{"num_hidden_layers": 11, "hidden_size": 96, "num_attention_heads": 3, "num_key_value_heads": 3, "head_dim": 32, "intermediate_size": 192, "vocab_size": 22039, "hidden_act": "swiglu", "norm": "rmsnorm", "norm_place": "pre", "norm_eps": 1e-05, "positions": "rope", "rope_theta": 10000.0, "rope_fraction": 0.75, "qk_norm": false, "attn_scale": 0.177, "bias": "none", "tie_word_embeddings": false, "parallel_block": false, "init": "orth", "init_std_qkv": 0.05, "init_std_o": 0.05, "init_std_up": 0.05, "init_std_down": 0.0, "optimizer": "soap_variant", "learning_rate": 0.00394, "beta1": 0.95, "beta2": 0.95, "weight_decay": 0.072, "lr_head": 0.009, "max_grad_norm": 1.0, "warmup_steps": 200, "schedule": "wsd", "decay_fraction": 0.46, "decay_shape": "linear", "final_lr_fraction": 0.0, "batch_tokens": 32768, "max_seq_len": 256, "doc_mask": false, "train_tokens": 173900000, "max_steps": 5308, "dataset": "wikipedia_en"}
Each number is 128 + 24 x the weight over its row's rms, rounded and kept within 0 to 255. Layers, rows and columns count from 0. Numbers have three digits each. The size before them is the row's rms in percent of the matrix's.

# layer 2 attention output, 96x96, rms 0.106, rows 0-95, columns 0-95
107:126142099166121149092126121138110161128131092127133124134129108142168149080162107100140125159142139121128159162089168155142116126163126103107150110101091149118112133131199110102126134171121123119074130136122111122132142101111079153152143133111100150107109155171120138072163127150126140139
099:122122116083122136118157119140161104109071135124128098095132121113124127136106098143123137139122158147144130157173091122107127141157127148149149102138136119133127148122101123099098144133125059114150129077119090148135109155126143152118171074116168135154095139107135120143180134133196125154
109:146140144135115081149125062109122148105119131102111125142153117131114144135132107096127135133145122138104156145093114141159123143108138140145145131125114126148128101156108161159104133146139136094120136109097126155118119098166179159126122096167129185169122169203145146147103132144113067118
096:140147146112088167126127097146121106133126104139128118129119108098113121117110093132113107110121126117115135089140137077143109156125104153120113130132070146138143156121143152186124159084143125122083131189101106161130121089101124167164134092139129129147092143112088103136130155077088124144
110:114115122127141123143131146139178161168121155106144115116129182126128133087111093145173138136150129146152114146151082139136097090133129129145142127128126100155081173125156110137133113095122155129165116153107069099149117137157131110144121119100068163124154126126139143093141164147160150166
087:100147127144117144147090140124106115061129122153145109108114087138129140116138101122155131109097122128158147127113137101107164106140163138122112128121100140140132133144114121154092088172120090163076176122123104158123081100134109120106095123124053118125148126169126109161168116119104137119
092:126125140139131201114110123148138099155149145103128136079139136146139158132161140141093150140153113122148123100128112123133119115085127109111155133156173190155132102099152123123147114142081123140133157088137095124128120147154127166143139136086129162108145137143184177147145106096126144165
094:076145104088099070124135131134133152088120125144148159127174119137130118152091117147123146132130118092123131118081126132133098146169120107138135110153155109139132146161102123183092143142153106143092133181110127135104147125132160124170192121147130143099119089145090125121157152122114116127
109:127107127128135149155120121141171141118104144128129163064153140118151138102150193135110137140132111101146133145119103127129166091133125106121137109133119148068146151098185117093140144133097150088117096132123091114125134092159136144092124133170140120106135152116169122192154131123149114143
104:140169108198161125102141156111109151155151170132120095136106156158121107138125139139111126133177135121160114117108147103110115109103097113114109108105115127118098137155160105140120135109095172133089107145146151119147124114141141154150150191140088123077170127114125122107119114177106128151
111:107122113135146156148125133132123141121141114112102181142137124110121125148136108107120092121104080124076087126133140093127095129103108141100101132121135122116120128104139141114172115144091066124143094142104107129131122100106144168129150094129106067153117091088159188134071139127129146127
095:127181121075151142123119143110149132101149111129121126110137119144140126119135109115133096155139133146110096083159136139143128126123127125106128123125131172128161150145136134120110128140089078137145117093130158140121095067155135193096160174104085076145090138146109140164092107096119123135
097:109131109145109142108113125119134114105085105124148166135105115130126132165106129123114133122129079111160102104147097121079136108139117092110152124126100131107110132179082135106105131105139117165130111147145119158140104126142121104100152185126133138100150146101083141111222109093145119142
092:154111098127107107141159142138155129108150122128126166107151088088108152146121113082094161143128122085127141168123140137079137169093094156162157158138139113127096117172109137100138163162132105128092131115121123101134134122125142137125172094119120130151157126123164068096122149103143164127
110:110143104178132111133133147148119172119113132124111143118129138176092114105157148128140100124097151123108160099122132185124127102154127142174160144159097147118136175157147124155166098112149137113155153124099131105126067173130121086098113100106110147114128150123162105109111159107155131111
098:155100149118097169124145116133129080111086114154121122138130126124164110124128122133112146128127099156164180125115114117129120135157144101150138108119164123123121098145098144147130134152126139075076125160185128144160093110130141101084088134109130100155126119145162118120199164151147151122
092:150110124147096114117133090133112132122149138117132163125142151115128102113124125098133143128129091108108116104142148160123157152135104147140123103116197114108116085106146075130133112151134130098157114104138141179161113189083115154131089175143166181112107096114109121126154110132151160120
086:145142110140089137162133133137161124136134152129130141119120141108115183135144124156115110124129098132128128135091126165158137111139112151130143094179129199089119141132086143183131141083142117141111162155103117121096158108143120162117162094099141139122127114115145132100086061115143134097
101:120125111146130149144130118111140118125107148109170142165114138144116074123125148157143131138120154135117121115124104138108111118109174124095136097096143144137127114088127078114105160125110154130106132114142194138156093179134121128193152160125145142116103131110152104097063147073118121149
120:147145170146088119091115194120177149119145144090161132121109104140110099154116108121126150103147090143144107136169131090091129127151147140118145094149145138111141115139097135126178098169111145143142102111141130162121154124098154138108085120080126128180159147143125153134163121142124127122
108:132124127125142144131105122109080146124100127093132095118136126137144125126130160087131141138107112106134095078101140135151139129133105150135100167105128221153133128115133119112123114104089121162136100146153106089128145145131124128116126157128109119083133165110159135090064097164107162159
100:120134121137111129120172137119167108150100125176145142136113140103134110146128094127111125139133131137164106133175130145170103185103155155117145108157147101086132112190119140139129137140163099158136159136117123172141146178111086115169089132140149116104128094141108095116125122168146093122
105:138136110098125128139108136102147120115135148127125129125144113144160179115159153135133163133095124107116121135105118125148140101122085127116134110089131128121170162138083149149106134149077107159151164093128093134166138099184107161115132176103177087099118111134113134141155127188113099128
115:111133118085124106140114153137102187086106140141147113116147139165167144141129058093138155143118134155147157136128178160150123140114175113147133106118112128162150139120095135092131114139154106083178160132115128142141150144143131111117102126161159141109142117139132173138105110104097137089
104:123117123121137144103133105154143121153176094094112161148122124168130109129134110137122085110127116154115097087131129144118145132121090105146090084113133136116113105137172128119131140132149096140165185102191130118105128177142148118167125095151100119115154113165100146157109113071126151136
102:156167159081124117162145154130177140143122178110153164169166173121132117149131140139143143136139150127125106152166147151116106141092113125132112131115144165118124128113125166112147120142164145107079139131077122192135101101122128111135090114116120112140124108166078135101130103094137128123
089:139100146098116135113131083109147096126152139117149157156125128104131166102114125116109111153107101156097144099117116147132129163124113110139140092092163139109126136129126170130157123138126102129116123157089120066124099157176135089129118146125062158134131160144124117094085196147134127127
106:120127112130105146133117148127142108145138179093121107154126149113166123127124096117125132132144101116143137142149113148128126134132159146112092105125142097116184147090111075135109136145137113113107109127110115143110149163144106147165114162111146072068120207107143083123157122112129173153
095:127118127082149158089140136138178125095151082128137107111123140099142146104142092125113130137138122129133112136160102129161088105110149125114124110140093100097083123117145120126152146140114125117127140126152154073116076163124112157092150140100132112139108091106060161175143145123114163108
098:136115129130096109136114129112115107126139149115125111110126138091139154124156125112122140119119141152125125152122150152185140085117175144127142138149104101136110073183131151101109125128121141111151172104108107162092104129065122169106081161128132127116105105163138164099132154113093185147
097:107160110156111105109128163138177118141150138106123125144142146120127142193131085139120127132173150133122100143110096117125131149125153122112124190059146141115152150135134150154130141115139102115118155122145104117125107113110122132109096114136146148140154152093149161139063084170161160136
096:165111171094115132129121120148105137104136101120121136118109090151183155136131105135136109130129106091144149144110086138091123131153137132135115088162071165151115147140146167090137144151141139141105138115152102144103131218114147142147128125151119115126111122124131122101132181147177124113
098:108103087094095159142138137126088140153154079154171139106090111123106136108128137136101122100153112158134113114124155140092109107102153162157141152148162112113142178120119126117133152155122139128089142141087141112126112120173080143123132154088146118157113067143105100124105148126113104152
090:118153096195184131104143138136127176124150156143122172108107128117126143113126121086111117149117150113129109095117176132103134143155119123087185147143088119121127110098132137095146155126100148161115116152102140194115122118122147146150072090142130135118120121122123132169111128122141105148
094:149156134112124143155095134158134109135111096127140133124133155159127138099096115111135157143137111140103102131134089126105131145147163106173112122104134189114198107152126115126164169180109137166123127169146109142116071130142146138113152155167123155142159160145131148137100108123110096154
096:152115129114120164126182128144139141117144118128114152119126118125152141095134160108112158111115114082125090119096134138116104125140198112126124120108115115092151126139162185109165103145131135108172172111135113143106130167140128125165147106147141155121116143135113118065079085117165156147
097:123131145110143113115087083118075134112178109103101124129132115156132126151152141140118100122154146142159126142088172113145149166112107126142171133139128161090159110124167110147154139128087155094159176147150132088114104126136149098152123143141122144121094140150125162101123094107072132111
103:144133133121109154123127156122128144103117106093120128114158112133155152130110163138135145120148098142144133137105127120130129117145116096166121168125081127107174064087165156126061143135106139141155155093134085139209136116100112120144134149099162157100167123137130140130119155132105131126
091:111113104118125121129153129117151138110162102116119168145086121161127089117141133136105165133138129147146139128151154125116152100110137118113098153108133127153102122147154111158125134170166124099099114083103141104132124075175143141132076119179130081104067129137133117117104094085095102117
091:149162132131140144159141137119103146170100133127119124117147144181136131124140121120146157121169113150105122125114159128138157163180124187138128147155099151172150154100135121156129122096096160141077143118139103115095111088131166110161090123093142156174114111151144124096168103138146127125
089:140166102091118094124130179120155084127095126114119093138188106153106130146131118109163112134121152078103150145150151100087123120132159110138106150143122147122101142150090102113095141079168146144137128132153138136139153123159131158129126161153127143121140139106086165160127126106176123104
103:145153133120141116134151143112160103129115113114133121143127143121121114108099157131126123103091139143145143166133120153062116130147125109067103136115144118163133131151149139140155120135137131112111148117129105129139183183163112166141077129108113165154084127129155108180062155171109122131
094:124184119136142146103132130129168146088160100163124141142122091077132127102087132112107145102102101137151143111113143160128114152149146180101137125161148141159138155062121139147087123152133173089119097080127106135156145119144136135153143103145130100133136132164119134125143161166133133115
100:093149123130155125149138145106110142107176100057113159105140132133123138162124156127100153133117120148072113154134183131136130123155121137152102129117102142104101143103143129147174113138099132112175099121081129129130121104182114117111105138133173120126115110164088099100102145102144152120
101:137141137124124114149111103134147081143105138157099113104083121114139153119102109118092165130119105120114148096127153114148079143136116143090129112098115146089120135116125124135109146132155076092141140146140119090132115174142153136159171123146070119086139080178105132187108137109137140131
097:119144137130106137112105133115087163096146122102113127129175139130132117134091134156120115101151093129164122124094160126087107135138132151172090133127136139132114154167120126121081156149162139088122128162142158164166176096117111151087091128157082145085102126163127092139147121136126151130
111:144171115100122082111114098117052135116144101123137141147148075131134151112103140142136124132141138112135138100092110116117167142199162137159102146114092089137108143123114139120126117122139131099111087134116133123154167145126141108158116110139134153155117130116171107092113118107166075116
103:112123149106149107125107137110160108154113104140127147136138150137102121159136124144140101121149100097121109131124107132118084148122148132102104084123134134136137134124137121148128140096102076142104193131050135135143133067147109099180135150138175117135178116161112156176147132124143152131
114:136111112147124145131133117114109138134110112128128101132168102114093113121119111084122144103082157154089136149130137075116148120138144136145129124117129133125118152133077107101128109126111128169150142172099132152134073092131150152108046141110160123109124129046111095114124135125141147144
102:141132108116129122126184167115083089126138109148114127134134127119155126115185113106151146151084123153130108140090145143190147160140133135090154128084073106131114121118107085111098123149159118126172140136159122101099135118114137125134147116164107146121140119149097105086104109114088141152
104:125135140161123131123146140140118159138095134129127146120153142171132114115129138127123147123118142143113115081114141133110079180122124149138095134106140126111150133150145138110125111099134177153121111125094136150171149173174176088140150072077157149111102160127129104102136088161082111168
098:158113151121126133123142094136158120117100135141116133142118103081100136129076127149123096136114164108152160116166125158168113108152105121114089134145167144115114110142111140122111134119179124146106110130131143124095153126118112110165157192144109129165114099088124113108158114163168199121
101:147110104112126149130141118123126124109121103093128116166165110141101135140101122138118156127094159149102083129152119090131122140117110100131132117116120120146147109100123145156149107164139178182095095118149144111099182103105153147114097158175150150121129125080094166121106169104114148175
096:145110142144095151109146125124107098109096117156118137111071135091108109120158163116124123125091159139160139151124145129092097112095145109153090129156140137130120126100125144113179127166141120101092104151113135057105150089095074120103130123158143147128166130143102122146157108131118097139
108:139152116140140139143152150135113115133174106137117111104156110198094094139139160139138089129081132118113086103143132142114152129118131108137091137157062097129136121134125147128167100145128097139122141126134134109157096097117138144152187130163117131159097139097161145141142124127139195118
099:144137095151097153144145126135136124127146162145123161123125111113123123122155103100131119108097110135081088177135145163151133092127155127158145152157119109119128109164165120111112151123116082159066154138144159102096186098101174084117107118154119132152142147127130112155122111089153118121
095:152123116104143132108119100094140147118099163138102093135117107140116132110130079110128090128153166140141156134189147119123095084157140123154157143079107127179137094158159135123109149131137123124128139099165143099097130117121132157082105186109134144134101164147128122101110151108094150142
102:101139131095128066112148093133127119131097136162159103150142113124128123139121114121123122145145162161097147117145115128098106189112068120129188112058119125109140131139121134130096115136158167119092106115097127133138096116142142144141162091091130116131140132143144153118145089125084107106
106:141136154134111123139141110137161110148099123151138082125109087109134128123103142110109130117113138104180127104152159135130119129154108093122104146112116092137109102137093131100159144099166105101139163102122107098119113118121111107122164144196082095111122153124193113161139080123141135169
107:098148176138141118141136131132153122170117129126129143154154176115098105104109120124129103126118150136075117117149149127101170166140127095102127122140186129119141114174115106146135160108152128112184134100121127146068113092110105099146115130143118143151172131177130166172115134149126112119
088:089135117097143147120171149124116121114145165132151152157098088131119111115124131143137115132128095130116162134191109096160114127113156125128126085113148131152128117146120113092132105099126133163144069092147118106132120099126139141127058090137126116121137177122115093158120148078167089122
076:110146118144159121100119129103165114119107120137176141128122154127152122127145099149115142158094099092141136129160187125115166137082131140151144133077155154142113119058131147140136131095120124158127136073083142161094138136101141143134095132101107146095109120142160112134105147142117177125
098:114129169134108127148164161150108075112092162136145095145113098122142139132145164101122090139105155106117116151114121116164131106148143149119126092120110140153084113100105175136134123171152154125109145121150109186135112152118108157125153118143162104166076106124117089124081125139136136100
091:145120171143141114140127127146112118095140163140109148103138164118125134127150151097123140133167136129134115102162164111115114141132120145141122115115109095124120175154146147100097151128078140097105101083092160097081161162120134149163137147089148093103158129115085104100131073113135140087
091:160137159125165109140144129125110115113110155102129116135157096144159134130128162151166129158149144148117151120122122184121153088092135127121129127131120132156140133110130129101117097155138158139136129141145125088148098130123109068173077153130133155123085126115177117147140080087059137117
092:139109136135143092139140154113157118165156087122140098111145144077145097133132111142139107138134135159153116133182127116124092123129096148119109146108156104081119136090148129157131145132116114152141098139165092156132178129104156130091121161134113164080113083119124111141115118080132136185
108:151137142126107147117084136101076129089153150101086149102130102126132159135124132111145143113105101138136140122105117096155121116112126138130123134127087154150128149111150166134131201202126122130167117126120119123146131082095151132127146123132106170129092125125138100079167088116103102149
102:152128128142152096092124126120091102142090108116070148122153110121125116129127130157155109136145149144081158144111099143113110145173162112114125127133131130124147134129140137148106142138089105157106117132079148140119138158060080147109156134096116120109081126111123155129136062160146091141
083:109118144141136123086127140119096142131133119160124140141142137137120163079150151148120127160104137126085157141108115153146076139129122091115124136119120162141102143158139110104147120166044143163133153128098125124107114145153078171105122097115135116139143092121123143070083143131136130171
099:141108108114102167150129119120095154130128114125129132107133125097113181115166145161143108110147166106165113119090156124119116122132141137158124104152102123082113121148114103139111134161093096150181126163142133172129139130123146140134162073148122127127153065139170141140171121176118110102
093:136120131122116153142147124124107107112135108144143161165127134100119104155117159110115110118164104113108104117134132173113124148107156121157153142095151124075091131150114102096131102145116137125138133099187155129155173126114146074080127121083151124134152101132112157080129132149153087183
094:125125111158107134142129092117121161111135149147115146128155096133153101095161092134131127164138167115110160133160148063131133102113176182159149170131117144139140116119146158142134133094164117122150156157097162132132153134101131142094111192176112151131128116146136094108164132117136133116
096:136124084131144159109127150143160162102143168136135100164146129116134143117132155128131120106135153121176142146144163122134149155162124170126153123134154110177109145150129161128133092128128158182105123131130189141168142092115095111139161124100075145141145169129108162158127164126156140133
104:116159075112113144138118162111115122112119172144113108127125100067098148121099095073122099116127070142144160139118136131144155109130105132108126125103135118156124139157073152169156123112136155160118111115129127111134151126135133158113163129075114093105169159102134116130080149133110114114
102:118150116150114141097113110134157106163153125133132127142100134116109120108117094113136077146127099150107106137139102117146124145117092124121118131102072122148190141139101109150153114074121103093150111187154124132171153090131142156169093141123145112142151120125152144111077117121105179140
092:146118174149141083124134108114138128183057135099121128113150140130123111116138134110165141131164137105167084127153105152113156166157125132157154087099125138186118114096122140122121095105098114156070134092132141129134131104147134125103113120139129158136107148158153137118164096127156126143
117:090121170118118120146095173103073131120101115120124141103116117128124089119174135125151151129152151104088171125111147134133174129149132140129145117162121128110110143131138148106133157143113121155178119168103155179112114157165155182091124130134153132120091141174149093140130135140155139103
088:135091095159113108102138108115158124113156142145123082135127126139104112088114151125140152100122113136125135154130160113112101111146145152071115117189142111138142117136083117113143129086105132090154121160149098106105109113148082123161130094121177114119093171121136133147136157185144102143
093:116092146102137070105117171114127108148103128107111151148146140124120127145126118092109131134112140118115125148103119147127132103116114078116132137093094090150105151137065115140138155109163113148153088125152165141122148115159116150105121086138092119106117132161125172105156149100071178135
103:126128102116132120122147141152145117147134114114180142144112092112130126119137134102136103110148146129103098115148078132140122106187150090119136127143138092123146104132094099158123141121140125069098139099132155103107174112140175178101122121141125121129114174151138106144186096122160126071
116:128167116113122131126138141123087148141136166119121113139126145168125136121128107108149160116145130121094167098113128085136130120110136132128129125152125095104129126111129128133112102158102103108168084157128143136097074113137147133139136117121046142128110049092096115122148129079142083160
080:142165153112138144157112099143163092124117138130121127122125140080134146155145163093143111115100125142136101129169136128129137122175117084122099089118140172077117121175101141086156122153160133150149125168114121154134133146156151116102127121121091158165154159074132150116118119125090094115
105:135135109078144132181148125154126106130097124112157118116145136169152132121128087137128132118110132092150115143115076148173081115142117122135128111116124128151147117136085128151140104113153112166097128129135130129154124108144143183116074140108064111152135077136174071128132125118123146140
093:120146121124134122134131152127105158123118176128140078124144130143143130136122106138120148141114101132103143107115135135115118155135145164098123185088131124110138094128117115118074136161118143087074132147099121111131127079128121146108116150161092122092112053137110194116120114135140094175
105:141172130169124111157116165115079174136100105123110092140108100147145151141132089117131120131139147109114146103067147097117121109111140133135158089156120120168122136166131137105132109159125106135079140100119087117155124154116095074121094127156102121135125140167168168149122145139126119125
099:136106116167137124116116129126184115138138121141106123117142164123151123127135151101141116105122095149118113102121132175064097111097124136109142137112085135153109110107130141163182092103140126099120143076157116109131116128166101136148073070119118139168105121115111102115109093115104162132
107:153140114128119144124138136099101136136120162086154121148083148177135131109128128145162139150142150122180136145143134131177107145120133123152124147148157159131166131110156152145147144150117119154146153125121107117098140113126154081067159173125183108111116109143143070134089130102095098118
105:113127132147099125119138132131161148166103137108151156127124138135150109141105175116101114138092117119136107148187147136095145149143113153121124151108101159105168143149096128107108126152115161158133142090094163089194138178130116120095125122145105098136117144135140102115185142089113108164
119:138103151097099149124135174117174126123135120165114166148103151133134116113134120138142114129122159128123141173157124145099151088137102110125093115116138140094122129104127152119152155142120108136119134118137095127144141133121217120152072154082158097170132106130126134122158111126064097120
104:109095099174141129144135153121089114089124134108103125135099103144133146148141162115116130110117100136110159133098181145102155114125138132174122104119121123159158099116123168105119137122103166145102097136197138115145093134176101112123066130124118152169149146111102134085109124101143126126
099:131122096149156093132123116118142129107151119140143117153162087121127130129141092120111122143149153137094136125125120118144108151086134162106105136114126090166133151116090069096154131137125113120166067146159141074114118106118076128123133152150180089144113140106164133152111086090146118143
115:122146112111116142145142098141130141124168139123133159128182137152127148134133110138117099143140105146085124106110068119121146158088135125168151126141128105111121106084144100120146149109166131122113158063136138110116131093131132161164068152131123166081161108096136109108164137142154092123
086:120096153118124123158145143093107105132126121148154142087151153122161129141126119128162104133148108113131119170114104106117085184136117148151116141119144090110139171143130116058143104162168135140119160124145176106164143121071116096120166138105125133134104151134120108126094087146167126138
102:117135103152126164124123150152139137110141122109089083187118109149108149102169120130139151136114135146126152170121113132143111085125112171126098113144093120159122083130130149096121116132133100100140107148126134144138163105122152115093131072119142135117146104089128160080141110104134207113
105:138138137120139109104124162103145127102165157119122106123119165159114089122133166148134109176159177111142126156121107160140146094113104133106103094136140060133140094157144140126124088152109142140108093143144169143156134134138093136123139191132118136144109131175142098119120121171162159124
101:110142108091129132123124128124143108141149100099152122187116121115110098135108137166129150113119135129139117102153097173167146135113128128142091128111141118162141123141083103134171126083094125143186093123118109093174112083106113110138134130078099115138127145099104073150117096147123154150